{
  "n_layer": 10,
  "d_model": 160,
  "n_head": 5,
  "n_kv_head": 1,
  "head_dim": 32,
  "d_mlp": 448,
  "vocab_size": 4096,
  "activation": "geglu",
  "norm": "rmsnorm",
  "norm_place": "pre",
  "norm_eps": 1e-05,
  "positions": "rope",
  "rope_base": 10000.0,
  "rope_fraction": 0.5,
  "qk_norm": false,
  "attn_scale": 0.177,
  "bias": "qkv",
  "tie_embeddings": false,
  "parallel_block": false,
  "init": "uniform",
  "init_std_qkv": 0.0447,
  "init_std_o": 0.0,
  "init_std_up": 0.0447,
  "init_std_down": 0.0,
  "optimizer": "muon_variant",
  "lr": 0.00658,
  "lr_mult_qkv": 0.4,
  "lr_mult_down": 0.7,
  "beta1": 0.93,
  "lr_head": 0.00651,
  "grad_clip": 1.0,
  "warmup_steps": 200,
  "schedule": "wsd",
  "decay_fraction": 0.636,
  "decay_shape": "linear",
  "final_lr_fraction": 0.05,
  "batch_tokens": [16384, 32768, 49152],
  "seq_len": 256,
  "doc_mask": true,
  "train_tokens": 143900000,
  "steps": 4881,
  "dataset": "wikipedia_en"
}
Each number is 128 + 24 x the weight over its row's rms, rounded and kept within 0 to 255. Layers, rows and columns count from 0. Numbers have three digits each. The size before them is the row's rms in percent of the matrix's.

# layer 3 MLP gate, 448x160, rms 0.128, rows 287-344, columns 80-159
114:119104130134097109160111100129074147135143114168123146127110102074131121109077147135127173109108098134092125103150121111111114159110122121111152148129156092099146114135111172166148101152100158118102153158119105167130067132116113166132130119
090:127092136112127119132069139109069146096119132127155085180163128105122100125135113114140154121132137146170111053149130080160135136125154114142134174121141135144117149131145140091159123125147120123093165095123156132132107082130112142137116124
105:126149136128079090133140140160149094082121132133088168130129091111139140125123149140107131110097150123119105102121101151112094122130128147153124165127130119115134128080129144153134127154188146111112128130213111115177127082108156123136152177
111:124113123131158123150117106174103123160129156104100107093133122136172174152159154101087074107119108124153125138109090147140177139133142122172154145117150154142125072145104128156080064122133101143120141158141107115136100110144116098123104121
101:134129153163106151100127124122164126114183142116116120098127129133134125134094118088111109125151126161159104068081127132127088164130105145123131118127137092089139124105124124131100122119092119115170142101135103130102138197120135117146151141
103:043115116174144097130198146139127079107125102130120147136098089134116122122145134109108129103116114134139149113104114110143171141133135106174115165125089147113104130081113066121085121153127120165142107147178129109146114110149128129160092150
099:148167098121115135163136100135144130099125137094100150072125108140102103144148154162082119115121104133103139126133108128128109105115109120157134122187121127086117126153112176141116145140064138127167111142083090123107136186143105117139088139
102:097102172173141129135152044166128135135123144124108123103139109149140127143144113168148089127147124155096122113124149105120115131143155101113174133160112110146114131140131104134115134135092099176124124118110126111112138100114104116163104121
099:126173117119089191120138143121114105098132104142124169159130131133127148149131084125120138116112142156178142131102135133130107093118115140130100126161218143101143126087101137122126149117117126110113139137149116118119141125183146131148125115
094:141139118150126100144110094140104119073113184112111139164101109166138137177115153116143166119091157147167150141137116105121126141119183159126117081136129107070105137139110097117067119117113112140125144115125093133157110089115130113101123144
088:124146149147132123085189175095129125138102158114134147127144117113155134147160130140152138138135095123091148149110119090155177141138116117108100100125120121113148181140142148157116116146153097111178134126144146111137154110148118138148145134
116:122149146123172134111096091144161124149114119153152108122164150110107108130147116125083136154081171141128100139094124125116134111122087119152119162140127111145171143123156128130095086134100130152106136095142156137120092097107096154073092115
090:102125158143120149160129161148080146153145153094122152130137091151129077109108092111124146134144133160119139136115146142152151131123118125136156143117121135143125144150121174096125125131102118120095139166139142093103113093206155150139113093
095:111116130120112105170126132129127183107113120146130188161098190160147099143151130138106119066142111082122134121130121134085139115152125124175160162141099135152111095114171088144100108159080076103114161116139120108144121094136151103109111152
106:143145116130102137134141142139125085100130081136152134144104112083117151158115132122120125125143122165149169167164088123114119127139156097131157147107102089065109129113164093176118145101146144127136144122113105133133130149170151103118080178
095:081154149112162127101146112129100133143072123100133103136147113146126169084119116175124167127141126177084145097131122118126116135159131154114140090116143150142124147152114127115134136136142130128133135083128080121112145107155117102110164130
096:129145145123120123128124149089123155135142092117143138148132123170131107148129147115132087115134152140158111134108076126143162122098154084079107149132130118123133118128113184133147107119134119105088161108163134093113148126131124123138081112
101:168148077131149151104120131089115153094115122120119122122134129107131116127103094107153136108123131118099136121138136110151137097120159109159069138103153063180121094123103132143091109100147166147137090119119098117108092154125093110110103128
087:122085149099107093132133117156118158123133134167131131083123132109093111124154109123138152139130189138138131107170118172132127133162142126135120172187136120133130153161072101133093118145128118092154164137084149178130136110107119152105109168
111:112120132130140109134103138160092134127110131087137099122129125152110181176093139165135153140136107134143132099137123121084115152127155098130176130149173109107133161182178134169159117122121099065110133156101112155122108138112126166130078094
105:161133133106078108099129099140125116138152102124110120156127087128085175092124168105152108149121140137118147097115144174159135135116113116164187125114138172080114065156125095140101144122120140106121118099127129117108155134115169139149122128
100:131126110124115106113094171152150103107135161106065174094123155170130141123121124122140128150130116112123144159144130163114061125140128099108121179104099105182128095058140096127129110156095163131123142131136065130123122108100123123150113141
088:111105136091123117132093157090117188130156130133128118090116149125156144123134142166144175145150108131136098144149138098101133115129137088118132136171132132118138094131080131118144164136108153122115111158118151134149155140139141123157113061
099:150157113105096089101116131129125130118126113125161101127134141125145105164159156099163142146170185117131116121115121194165112120116105132094195135154128129134142152179128126128118103156138148133127131158136089120094157144138112120158129102
116:188131112108141136148151081107165133148105125107115133105163100108135080105183165123147138119119114174114138137108131105141108108143163176140146134146148096107107139128115112131087150170102129116135098084130127161152113097122130145107131146
112:115170149134079110085108099116148117124102112148083149128136100113152107135148155052161081112144129163118138081166114121153120119104104143143145131151094153144107100132132125117116099164131141134118118109144110113144133114138110117068117115
066:157129092098120081111150143134096094111113113184118130106111140128154121115123081123113126091136128122115120177163104096125105122150114147098136166145134165161193163107087112119113083132152109094112116140102130088140138145120108134122123120
114:158097109118118137102115103129086128110141042101154100154127073144168135132141137123126145136094130135124183104156140103107138159139150114152128137124115129113151153140105148175130126143152103157129173158096137115121111108089154146154113151
085:129162123111125116156137091124109119154129148105118110171096140119122119143107123143135093076133102100146097174168131127100145107149166100125129122131141125159125110098086152139129112146126137128122137137134092119125121122165126119120124104
099:099141142125129119145142085099084121112139137136119130166121177113134124127127120142144099073130136124129139178132157110141113105123104141152109075108135130118130154100118114112113099121175176116167111142170154110093121142118134133105116097
109:105128154117130107126143116126142146096134086094099131146143161135191136115129120169119165112144137159133107125123127146129103140166091107131125125124125128140150087142115144170159113119161101104108162168121077111136112123124119132116122156
098:106152107139123154098135111151141126145079058090143132125160106122179145127121152122155156146105177122131145145155140138125149115076150103158111158071104145143139107143100117134172120085125124137141138144130148111142078122142121114107093122
087:152161080095101125142156132152142133110175137141077127122134121129133142140144149089125146135118154136141155114088133171124089119165121105134107175169095191106134113145122136139123127141096160172158113137105105124102096115138132129135128130
104:113111141113160162084122144126125105143099108088146093120140122113140077134071118157105118105127101129164142135170164099139132144163102169134127135121141163152101115156123111129142123119137088110116095130156171110108132123124147130114132148
105:136157138152141116136127097140108109128108155140129143120147094104157077132150180163112122115152108130079104123144124142137136158132128137114131108154075108153142137120104135140135093145092165132109117128175119124138133138144115130094122098
114:094122126171085129105175130147151124115153093124174136162140087150142175097123115125151131105136128156163128122079113161125156144083123115141116115146083047125126130155138139098106097104138112121168136106175090106160146144170103099107130132
109:133117131133083140136131111101131121105060168121109134104154112142124126123137152110145146108102098141088144133155116120141148127131076132153136098135132096151122147104171148103107128122113154154128132115121149101102163168121117131135113119
076:109121140149152127108124131142091127139174137113094105106131150115133167144169111128086125153117072166168154162156164110148161174163162121126147130095141086152119137157140113138150103154128092133087151149122139155153083140108097138126089104
105:147096077112135122132140126135164126096142139122113104123121144130164124115105138110122143128120123134076122109152156207130113116147123105124084129171131124130131148106176134113105133130135122137125150124141127104075154098135144135141150139
093:125117136108117141146129135137152159162132103185117114178132137114072113136122121125171153108146105121172125122158136161093168160106113128106126119131107141143108129145141105133109149116136131090131143131111117177167103133098132116163116124
111:170142081141123114149069109137162151120153131095139160120116133144119131138136098142117108140136164116122142120159091151139094132149153122129112130179111176156118164137142109132104144148087099103099134122118100138105146106120137142078093150
122:141150163096130127120129081165084138132129137150166126157114146150163138179129121127101104115135098126141150131112103121174152156117107119114137168118167115138142129115141136110153141149140136155139094118158150155118083128170110133138122105
104:143147116107141113082126160124110139091124145139101074191144128093158127110147140117076108135094139079141140136125136119143147118141133088115150155111130135119153142179137107128139112147117123119187107177157144102111143147154139172124129157
103:127129117091112153076187127151167147140152088137130144143145106170123104119156149121191173164155132071167133074092113137152120106159152160130098112102106131120118124117098127087143111154143158173116126122133105165104145167113136123105149154
107:132131119115133114147149132070142141099138159118106123142137138143152126163185111137134154114158148109052119142092133096137149105132135110106135161171137182134114128127118133092122146103110147117074097184061094137134128129155094088165167148
093:116130097110167113166169118138106127147127114187116134076110107129132139127100107058163124150094096099143145128101142132101121117135115101152111130106127122131147176134158114120154105138130099127130085112145123089141125117041115108125126142
097:169092137137103097140112124182155132127105121156136133115097107150126146138174114116119111099128119149089145123100128157102107154103109131171137151101084135136144114098107190129151113112118148148112086130142109125117144179105168122104112161
092:142138129128100118134120139118114078117158102128140087130131103128117156139131135122093103164160131123096125136100108122101102132150117104150100125118113095138126166130113130139173133138117079120123149129154148121143139119144116152161148168
098:116134115100130147108130069140140123120144090165094158099118129117149122158165146105162096119132106159144115148126086163148120133165066105136120096124103160111098105149159122170134097106129124111153172196119106136143160116125111154141103114
078:077159201098150141103149159136160132109094135104099142144117135142174078127158096167132115105146118090145095164117121160127110137144139100106150108132133094121172127140146138090141131143124155097140154102151153165142133116102129132134136111
100:129112110116143086171119081153117116166129148123116116097153125091164135088102136135131116117136135132146073084138137123136138156105166115123147154130113143109117126133110144121109143146104115101106162171190126123082086152185130122123101094
092:139131137156134143180120130143115106126123146122121166105121116099127109127118166117118139131100138114116100111120125142126111162134104101149137151127166121104120161105189061120088117170114127152134144110149105140097101136156172135085149163
110:099148107144108096142133118123125158121122137094139127092110108165146111150128140118117143126158160159128078123159184121091128081148102118143160118135153158149133101162079126145155142162125096127127139133105118156141170157147124140140146127
104:152145135105120093144144130115132134134132102081145113122132170184140119099158124130119127141112148108136147153194122160127117171071145113147125125128100159118096161131171166145125124157092120122144133123145145136137103141133163162114121159
075:113130130112100133103138148167126130145137118136131135141099160141106142144152105129092152100138107087162105118157123109143138126130150090114118121092130143116137186152134109140097096132145130120131161101145098078088088119143133146133106143
104:114083140095129138086122158154128106073124108088149163133130122092140077081126128129141086136120131128194131064143136144165129093121098097127104142143118111121126105119122094155132122126125127147109126151113103162086147116150123129145076120
099:131117103146155135126090131183150109132120101135153105114137165142105136062107130129133094147102139153169130126101140156083150127103077112167092135158094148156076109121119124113163085160134146106109103092142121118128174129133139119115173157
098:120123147112117133098154156132146128138120059098139101128117088120112112139131185115124111093104130135095073109127097179140125141132108139132125124195129175146155102179128103143084109116118092163134134112134087117114138163125131122138113123
# layer 3 MLP up, 448x160, rms 0.136, rows 287-344, columns 80-159
118:117148121133109157147143129114098098138131144078183106136120174160103168145125161124129072138132177132176099079127136176179075105154095107141098131082122148128144062108146161138171121109116089136119110110126142123114117107113111147107129109
094:137122125129142099151090132136094132087171079108149185121123143115096145120155096172126099132089139099158125136113143139170123134097171106163092146135087101128078139137120119119158117132155129113104156145132130127137103095192093124095097128
105:107143149093116146154119115125109155108176095115146095093119104096108139150147154164128119068108153175135173139144077096109131122085081132147124133141120121120131160153148161120102157154107145156111122130141132111128085143110087100128140163
107:158182102114133133133151113090144122097165128120136141166147153116178151111127139147160147146090149072129156129141146158121120154155150123115160057152103153152119102136122127133094161115138110143149110124090142120111132119131129149050138144
110:120127120157131147169156116092139108102132138143126152113192115138143174112126096104147108128139100121125118129099135089104147104100155101146096162102102106147156149127120148117119157142144123106181105114128151182185136130107134094138130106
104:119140135116127122123082117132119133129135133184101138145153110138119119072154099124156147134122117079076110148047134098123143153093143141134123138183114147154136125086147129110113136152124145131123148127114134116109141118132167096151170132
114:104108125117120112103150132128121106121100098122104109122144119139109141090128153119122080115159137132130158147141121145125142153133134132121132137167113118060146137161182121154083153091108111162151157106129089087126139124120108118111110126
113:162179083130154151058090204123133087149128125095106089133106135103106200161094106129118105097116128124105120150101130128147125129125129104159135124132117137167111150081142125105109111148131134141107120135156139096126126152127138167121151163
107:145153129135115124143122138085122087098153138148109104116133147073139127093117115099148091115115138152107124128152169144115103134135110137132102138124146125123103140166141161117131115105133126090123104125113110168114135141131117127121160149
092:135143118098103157100124132117137109109129143156141146134091151134087103084121139103117126146156148102144143115086128107082136147171087136150126137115144139144142134142146122135167130112168165123067139129140105144121141124100124092134101108
097:146157126100122128103146128110107137147160098159106101138135152167159150135143105134128125129137127139128150187119104118098127112119182122134120145166083194128134135093112089112174132131121153147159119188132152118102110134135168121131109136
103:163203157163137134161109125122124136139092160129122143125115126133085079145103154103138125128171157130140139168122163153182120172153120137133149166135109111122104128148110125101147153102058108105103101132120145136113087108115132100135109158
101:064161150153163102173124122169123132113107155139119117128126098130087121111135131141158117120144108140123142142108162126062165076140154128157134131093127124151129157133143123132156131147140143118145120096142095114170116141118110119133134117
097:103118126113093103147151123119130167117109141112097149101096150150121127106131108058117124104121123072111158112115130115100150159149136125106150134104120099153129124124172128114122120125097122118095168082149133132151155139135164106088111121
115:177133202096134144105124162127095129147153150131134097156087110144170139119099172164134141109122139132151134146153116090130093099134122101110157110136104112113127174104105157148132130139138136076159144160149127143144112123080100134153141138
092:090130128098106123132078091114091061152155138172142124128125152106100123136170139136108120129101093096126125144117115141141165118139076108107155136177129118111121132102120105096098093099107192178144160154129146139079171131141117135141161085
102:156164119147163143124146129116115171153119156117142111106155147128134132105115110145128110099140171075177181150080129126135147156108106110136117139109113111157174103116139141125110155116166111162121140099128174132117110108157119128109151131
100:131134131144125125112140143110123115118146105137128133120120156117123124142125150136132134156159107100121112150106122157100135201164129145118130130137101089106154106102104135172135147179137106151124130092111106086099136122129151129113121083
091:128110130074131132122120145153143183143109097147112101098172098172153149093156120133123119152147101136130107095138153129171143144117102164149118137123092155135125153094088120137134131135150127120105100191136158118092111099096125075097120063
112:139141147087118146099139127141125115133124119173117113110144114152145147130161116119133097126157065131155126130135120135123092147148084129130135140097120164165131072113134115137156132123169147168084139133148103071112143125135149070141127111
115:140141126151100100120154127122134093109150182124136135118125121149126129130085140170132098111144071075131087120124106103122116158123123123144146133138129125136110145125172137169145127121162126106120088083151119089142099097168108141132106151
109:131161125108139131167152141162110120179080105117092120149139147120142167123168103124148117084107132165180176110158119176121088119106121135109139096122120149120091112126164134149114110135130109143148125127126130121145091083114137099137142146
085:166078148144161125105139137147126154102181127138100092150097136129100169128123109141139139168154112132150145126160149066083111118106154119143136081087157146114125109157161146101138128147124130129100142123112129145158171127088101143102139075
104:148124105117122112112114098136107095114110115146151062125112135155128127150152092080121156161146094136112094134141126132146129109097127142084118110150117124170127151156131132153126093128161129134119193122115103125134143105118156156115117063
108:099110112159155127160142125151124130134107138191151143111124108131114103134150111090136137094124102163166102098126102185131118115131106126103142107116105126127036164128103127116150135114113098096157139117096129113146136143146134139090121133
098:136133138116123107181119143111111104119149094137146112108186131160156095116128134150141142093126100136117140121163132092130134104109101144162130107176112154138144153095112148063157110089125131148113164094146162095123120104162122155136140098
061:109094171160120158120139104107147149163167132108104109171162119134090137165101157157112123138120110134134149091090147136131112143123142118158113081119159080079070123119162128140142143154128160192147136096148140171137111114148138120146120126
110:100142138132141088133147143150136124129099140130139120104130174120080121121137122137130110131155141140150080133083115175145121121073105138124095131161148122158063099105121104106132111107079155142144095109125122128118142141176080104103140095
066:106144138140136142160126095141140142144115171099134095150152156100119102220103134120151105110105109107143109168177114135128148113149142080126137142113144111128117114095115163117113146112115141155145090148149102124133115116176140087134128102
102:124116132126093130091134116129151151182136140100088169131157158185081105078144181142093146148083111142130101127064131136115148110108109153128135115104165105147154106128162122164086137122122136152153118102109103138083114135144119139117112173
101:161137136143124113101100155101124130145135181105120142101115125153116114125089106134130152140140111092147120098094091112147141157117092159097154169127113107140103135109150201094111113149121110128136125096135090130106173104086154124147070145
102:110127082117151134089107129131136152120129098145096157125133102153176151131106114093136100073143111148118145113150113147095158106135126077118121150131113112138115149155131185142106148109156118137127076147155107154140123139086080094099136140
092:117157136098096112157130131131131140144118115167143137127135094116156131089212111137125090130133091161107170154126141166157122129148159165105076107062093158137146111155114089098099114175149148126153118139127148166119131158118129100149127088
093:118086118143127147086115122155119152137121105156108124131086127147127172119112119155083078072146181138127132164105126116107120149126138146125146145135108111185088180123132103170120135156108169186179101126110141121143101147157134091135089110
104:129125118144131146132152146164155083140128071097134073097090131098197131153162132108154117165094129153114149132150128141115121137148110130111118128137151139125123128141110125129153167140161142129173148129165114067107092162092133138104108153
118:100151109123164112139096090137149132152106121101097111125145089127154162125116160134125075110137174098122090130082123126088162103119139095121132124135128126160111126169144133098156107126148166124145103123129134164115141156090108116131136116
119:150135135136114131132143113101109172094129130109123117138150082135118116151144151098088137172117153090088123143199143140155136137073140141106169138135092152166089149113103104133125140120114127114129109166128135112138126090137157130149106123
064:087137161149164141135135136163099114139180167133090098113144151110140160171136117122124130154125100164152157171145150096159154193142134111116141099125093100141118132175140137142139113109122081141110152159094129147147080175088135113126123079
109:098153119160111138130150120143119171136095092131124108150105138110137128117126080130182130134085085124125121115119103152112153146142084139123160121117085112155117132100165183129129099093136155128131102130142156149119122141100131156109118145
088:130128131180167133123145101139121125136114112139122117131102104115187130139147166148116121120136150158156114156081117097134141098155115141133116127135093123123171152150087149112194106099114127126190117157090121128143164123105105092142119081
104:086168128100102129111123138091136084131136115141104122157140107114176135170120108158158097173117133080082116147105137073132140104118075124146089136114171107145186113156081163113148138109088098178133124145116108093134114128136126136111130090
127:118135130136132131172148119183101118113149141126195142141132102084198115128089087142132118124140136150154166100102083127118153126129129126162142133117158131122136116146173148137136117125168126125165103110144124151140066130194096109172171132
099:133152118164143110107141137134088112128140165100117129129112142101166121120118094133101066113160122119107097191115187117146079097140192111116105159135178128103123123145123165147119082171103112065143126130112127152138125106164128154158130122
103:125095116146142113171110160154157141151104104129090136128080098097158135123111153132075124130100173140095147135152187130145108112088132122146136142131122139131162122119128114107124126167122131121145132131150124087101069111155124128137130163
101:153120106103140118090089133186142168132161073109150151147123089147163117129142156125140152125146147124123126097101091151108156171115134150091158130074086113129131155110164133124174134155123158130105159101160155099125150139138169098117151127
094:105152096125150135123125141124150162142150135159177109141109124128143083139139123099129139163097129131120095138085137132179130118099150093101185128137105134119098140172108149139171130149130157112121165152159147132114136100116123110129132123
090:109112123101122127108113107106172177155147126169119126175130107155126133120164188121100147106173134115140131166109124156145148104149100102137122165142114105120167079107101101132145138122165104165126166096126085166141126149161163131145124114
097:098099066118161118085157109112112131146097139129095110094106127116149118113130155136155124114125134104128168148115149131150122113110083129123127122118155163120130112138153139082090119124150117130084087125129100118127083114107167114139094155
106:138116144164127113124133139160120096097126181089153091104124123135128150144135103155169107125127118079158104128125152133128071125159123145137151128133182103127140139130130138132139170150127101129138159125066072117110092096165108149157094159
068:205105100134121117108093100116087156103156113157167126116146135123111203123126186120128139120069127158112188093138131136115128120149092142168103086121134134150099137118124118141138133120129117164117100144133123106134151129141121120140109137
107:133116113107108124070164085135129111095157079144137076141109088156129090170129094102158093162136090122114110130116117122141158128139131146144158123137118115136133117127136129107115123151143114108100133184187149121135110166125133108129133188
090:145124158140152135134089150113135115129179183122131116116133156100136131107105111133116160131151100120136045072116126117180146133123157072145128108095136109132111139116170128170147152114103076098133120133135112134135131128128152089074127095
111:128140136140123174150155117092146086115144145120134130065156137124150177123129132130143117111112168141081142128117133148099084123112192154125088118145141107161155112139163157121089137122101134133125151134126116155165163148153091152131144120
096:138120130127110158117155150179139100151085140134119142133164085123135114116123103132125141155127131144079089120082161134165118101138129139135106119101152125172141150111143114144125177123160129187137090106146093093104114112113154155117132099
075:094121111127112173075146151135108105108080097090122100133159150074093108101153126127103100137076191113126126152087104164128123150119126165101128108114151135096144087118125128119174134147145105108112164124118111132148142135135118135149137140
108:166165123138113161140065139095080114115147146130139137119134118149117197181136127108151147128082124131113142092089115134130112119136122130137123172112170088141088121175107138136133153162137123115117142103081109099130132132144143127135141088
095:105099121100090106161094140155157124107100115134102109092137156103089148108097144109132119129099142079126125144128145150118090100158137107187099103130117122127094109129197104109136134180115064142100111131177128135153144126098105123121115152
099:099112140156120159133117111127120103171114127114101148066155092159137156147131141135171154196120149121166113121097159123120165101117146119171143138105090141127073136136121153161128136113101113119126173129100116147091144160125149141081139148
# layer 3 MLP down (transposed), 448x160, rms 0.0548, rows 287-343, columns 80-159
105:155148166121146113125139096130120125133134154129100156158109139162118083149142102079139138157127099137123147131142174134087171135053157113119137121151143105112146144174147098120099137125093131157119153116161095126132150105121114128164152105
090:128133139111074120120115123157148129163110182157109140110143120137148165135141156131140125144118103101116099163135077133075171111091135127131159131084158133118163129110135129133111158121115120098148130092100148186145130114155125128164085115
106:124188125114128158129150136094094120109096138122149137147090132134120165128158191142113148133096117120105112138139153157138131147087142105067133132150096113094092109098126115091114142157115076103153118126117166146081136127105132113157134123
104:131122147110148134133149147109131102165114180129167111103144141099169105126150119145101093114175138101112146125121137170151132110079125148152126147117137177139128100136103131099121090093152106131102108107175130108116091122147161065140133120
085:114125113093137127124110127163128167107112140161104098120105169152113077137125118155078120101126143142092109145150126136164112107097117131113135132158133155130101146124097150137151134118103149115149178142111110128084119127165088107124126164
105:107121130106144101173150146146121118097139084098130171121139119176131118166124139132149143126103140146191120078137170099169131133111108136134085111153115129124153145091101130164122157100152111145146129127098140132139094135096101131119157192
106:101139120108158153114166123119149137113167150172143111103125102100156119136080119085136143082115161137156108138139147109131105124090113148153114109123110157173100105095133097165137136196125145103191150158102147112108117133070161135135118086
112:093098183142140108173144036139143151122156125147154176117130100121145046080139138103136140107123145150145110111135089093122159118121157146108135131148126124140146112111124127146132116121123150116161145124094130106122105069118104100152142108
103:132112165113116145078155137120124105109111106091100179145150162142127110122087119148115146089127122150078163148151104077104093121114139108142132152150134088133125134104133115112103164139131127130134163098159109131144120129075164112143127120
096:123119129157122079131156149088151127164170135111133105168163135137136134156131150101137118121105128165134106138145119122141113158131138108162146131113129122096157149148125110114113163167146116128145111118134146139139161130173173115157138116
089:128144131135137153138148107138149087146084106102186121138176105091132098152118130160132120170141091155098124136141145153169167141111129129159154128153172098114126139120176161128150116106103128143119091104118143148154148108132119160139144134
103:128107135117114161107152104079102147134113105084132141110060121100150116084147107162129104103116133129148152120191072130094132161189126118103130114106124143126112078105140152114115122146157150096111103138131131122111130171135125127150146130
092:131171123085131138110134164158134101118130139110127111090127145120159133111143098105140151125107123125142131122120160134134127105104090095134139080143078098166133127157145179135085162070126143158107082191136134128121144112141144114123140110
107:141119092160162169127143125104150098133164118147140112143161153121117106143155124138091124141114139131143144110156137140167143109054123093121072121155134146104135139155113111123146120156134127145150084116128119162095106146094100135112162155
107:137088132128098081126120146120109096155135153111150129111150091152171114166135119102131083129149158110100143141085146149138181125141139152130110171089128126136080134137135092122127112142158111153115158059141112129147108148120151098146147103
088:116150127145169136138111104108114129119101117114141127080154108091128117137127145134058126148140138174121148158105141157150123179149140116121081108115122111196107124118160148144148122150122082141133123071135113124125124134137132087153146123
101:117145119108139115115113179127141106128128131122113146097107097102107125125080122140142105137133047103128133133116105142072096111120146195123131117167086142097132150143131117145160109153116124133132126145148124204139128152152139144173129103
090:090139116111136140150131138131147129129129124153119076135104134151124114117177150095138102095107155138144106084164114159151081120125100087112096130165133156137074132094131136088101111104152136156161107136123147100110096134132154130164106167
096:167135134134152159097137111128123130132150145136096122101092103125117105178106133149122097122128078124130140180123128130101138117131153113126154187125123149084166117134126113126104135148144122129139175109115102120121146158136108149124129129
096:140125107145134126129138114125157153128116128088124151131149156174089134147135128093122182157161122132099102121086153147109116093074148121120142130174144098095138192147152147126119169143083105090159138154110137156141133089104117166124116132
117:151144127153139154096133122135105103153134140150123068098137117157125125107112134106133158148119158167137117147154141142155122163089114125129158150122146107134144098135151103145112118142145114126166106146134143110113120145137091105122163164
101:123120129143108108143134157107146120149165141128099112164116154130140103094166115140127118077186132131131139125139172107126148137161084096107130131157106136162167110134117131102068131115106176122098113121135113133132120100146103118107131129
088:112140130139128129117139134153164123151080147157114107146141114185151116144112132139123121109104146116105091125107145156127114133129108092067109147114163113118147147089147133110103135131114128133095129208131151078124091136070137113150094161
092:153141125085118131149170151141129116131105126070114101170123146130112116117075134104150164150133127116140138071145133181143106127126114121130166078107089137110128111146102140119150149148128148149175067148138167147084130145127079133169145168
119:117126123105146132103089091116135098115128147066127142124101122157146136140110125124113173167142151106119167100146137112101167173073192093153142108164125122132153126126143125136139128099140111146112130120143126129127135151110120156193124112
109:087119117100186102136118110147113152168112124127151107118085107117100109156112097141112178129121128123114128128133111112106137152119145102098111108135132098116138136198166134141124164115118161128137122170067125137144151134148122172127067119
077:126160145124134102089118066115097121166118113160129132149125102134106107109102132142107181160149131111106152138134099089117092118119124147129083167171162118138148173130130128127177112154114145137127115101116095103160169130125117136160107126
110:145152119142141119104105145135125099103115114158171140138114140115148160098154108139150136123050109119157088182099112134155137162135146130151124146110161147133098109127082139157092106126137139144090113088116142117121140144130116114159112145
084:148120132120127139115125162149169123155140120116126110099171116105145115151109138135159119179138116117122146149132121099152129151139124080133145120132100126187119140099103126115112153128121113130112109126130166116154151117119159112106124158
098:140139137144118109187117172129126133126133121132144130045117109087143118160133127106200113114165135130133161111149147129137149134137164070123135146081105172096146108129128099124161165153139132152132143127123161133149143119106142105116100130
109:105128107091116113156119149153125141148127136114137124142105092076080123125131137115155104091132116134171128151155151144089163131084139093145119112124127174119145115121117161109188120108144160094128115107115145129120112113125127109109112137
092:103080152117132188130124105111124149135160096120172136118152137093114171129136168163137140164151131115148091162150113109130155145161129184127096148110131102136154113115151127134147110140126158113156176099112132108136108106130142101140096146
094:123098153104143106121130193128108154149139170129134136121095144150171160198133120098103114106127148123129165115187101089082092119108099119156180138127137139127100115107130131125118128118148150128126128089114100091146113132155105120092105165
097:109113172123155130134144159120119112133108132124149145142142086091158042124117140127155133136121141131121121092146141137146087117140122148116147135115133156091127069162103148126102119094106122067104088086130131092134106107135120162118150175
101:086152115127086119138097149085136102119132160155093144138120152126093141102105136097071201091102126127166102133130112102121115131115135114128140112114109094113106156120172110121135097130128152125100163163118136102100131095122164118134163139
112:139153126098126142130108093127115142093148161150118138154117150124121114126093165165108135125146127126084132085170158083128133137110138117137165128082156114102153162046131099180139137131120132115118104118119105092150146097127066182135149150
111:156134096133153121076104096124154128118130126137141110107094117126054132179154133106067108122138124104133141152118149130094141124109156113145136107133190062114136135146136114127159118127148066130105082139089104141147137144122148103129092137
071:124170138148137140137108095164178143089082135130119176105163169159137132160111119126150147107119181153094096085128124147140090127143106070133128107141104135135142144142104124119135161078142142134177126164102107132117115143153140062112149158
095:141114113100103129119137183107095138083133175148100112089128101118168106133124120120105106135159117114131142154136176179169089076161131108161155144117131111133117129117145094101078132149122116102152141182125119157118135142165159124125141127
094:114119117155141139123095126133131138172143115133128158108105147153103125092163116122105138136104138114118127150141094109102155151130143107117132164154156114084120122112111124162129151119084069200116120118131131131149181126134097167102070177
102:172132123167125134139145127130126135141144189155177139093071108141141109098114131059116138101143122131122111102159138132147106137080158137116191106175117136109132138106156107134120164144114130110135112171128120105161105139152128133138097129
119:154085127150126138117126127126157139128148089096095109127121091146067137112127167106126120097117145150124114144144121133098099124108155142149088142142120146121134141120072109129144117110105114086090170136088097120129153162048124127125111126
085:116135124064157113134082168180111104115099130134106084172134132100122089133150141094143151107138160125128147137132156165113122123101105120133129142148078136113133130146093120118109109107152147138157075182099132109119131162123142162120102124
098:136111125130110124051177112130094131144167117139134109144119173144148162172139155156188106160129120153117098130099104126163134134143117165133128120146122152105140122099141131155148135145125097141139143071076113094122139079119144140125128131
080:150157108110125135165159157132122121086127139152068101110112141130118096107166094136132137131163193161096154128207174134134117156143129087151117133129123149104097133148081130078122108155130152146139127178107110135106131148131077116103131105
092:123135162140093139137155129099142117134090131139133150103093144120108137085119083171108138109105128140096124127142077126146101163178174113145146121073114093138136130119160100105108104100175190135113121089095115136142120140127163155084106134
089:153137169113117102140069134132148106098121111147153131100074146128167196150167092146129156153147121115130138127161126137132112178159121169169088145111082107119088118126151169103158122118130186157122120104131152135135149105168132123111164155
102:134156151119106111127090193118117162136106151134098155123148114125135119104145102190132098145131094141106132168133130136136075148069099131145139149132160166134120124118144149174130125129125128134135101129129168148153097123132093089108160089
106:147106176128115182126095121144126190164078122129119121137126127128088102109132109120154134131148108152110156123149143112076158138063171153140116153139099186095146151135096105122107102136096156127185120113177147155106136173120138114114148121
074:176123160122094124098109118126104101140153124139107114096121114117123135140148123165152102106119103140137111123109117140114112124159105140129157083149143102170154126138164097088149199138128138146114130102103121127122099139172111101106117147
105:078115150087121149159133115117161111132081164142114119122158140108114125108128092147134153099100167081139099102128124156116124127184098134095115160083145155099136117144160112098111153112119129145128100112135113141108131127122142139110121111
092:114155128127183128113124107147121143124097073138107089145131123134105101147141090134155116136118140118106152114177134100098158111162122149152155110164128160145112130141119156123133092136172113117131128154119090116138156102117117182155094141
110:104142119105125201118099166145149127147115139085123145121136100122108102104113132154111123168139113149165111109091083119147138144145121109102136149099128116121135105091141128124105133166085136154120123121140170105099092132128161127091113115
100:139123139136146100106121142092117104111137078141111132154094139097094111131090128141132117113112146138141173143183111127118120115145151133076118133113108156133099138140116141107125106106093109105124127191094151136179105139152108131176137112
078:102090113079145086095111136149126108149146107119126119161093155149125145159120110107139125114120150112109108103117126116141109140141159091116137157130145140133098158131131142170086140151106171154153097134132074135095138148121085133127142131
115:096117171130092141129102126098165128162126118157114163130132084152151140113163174141118149132175124134153107111100128116088104145104117114116134134136180134137120130146115154095124109141110138125136124096147124179140134134167145107116216132
102:109160160111110090184168184137135176155128167142124120124139114119158108169159119133104144121161109125102126133141129110113119112187154142111144120132143120130186112096104166106086138116123142135122139125055135091125120133102153101131130062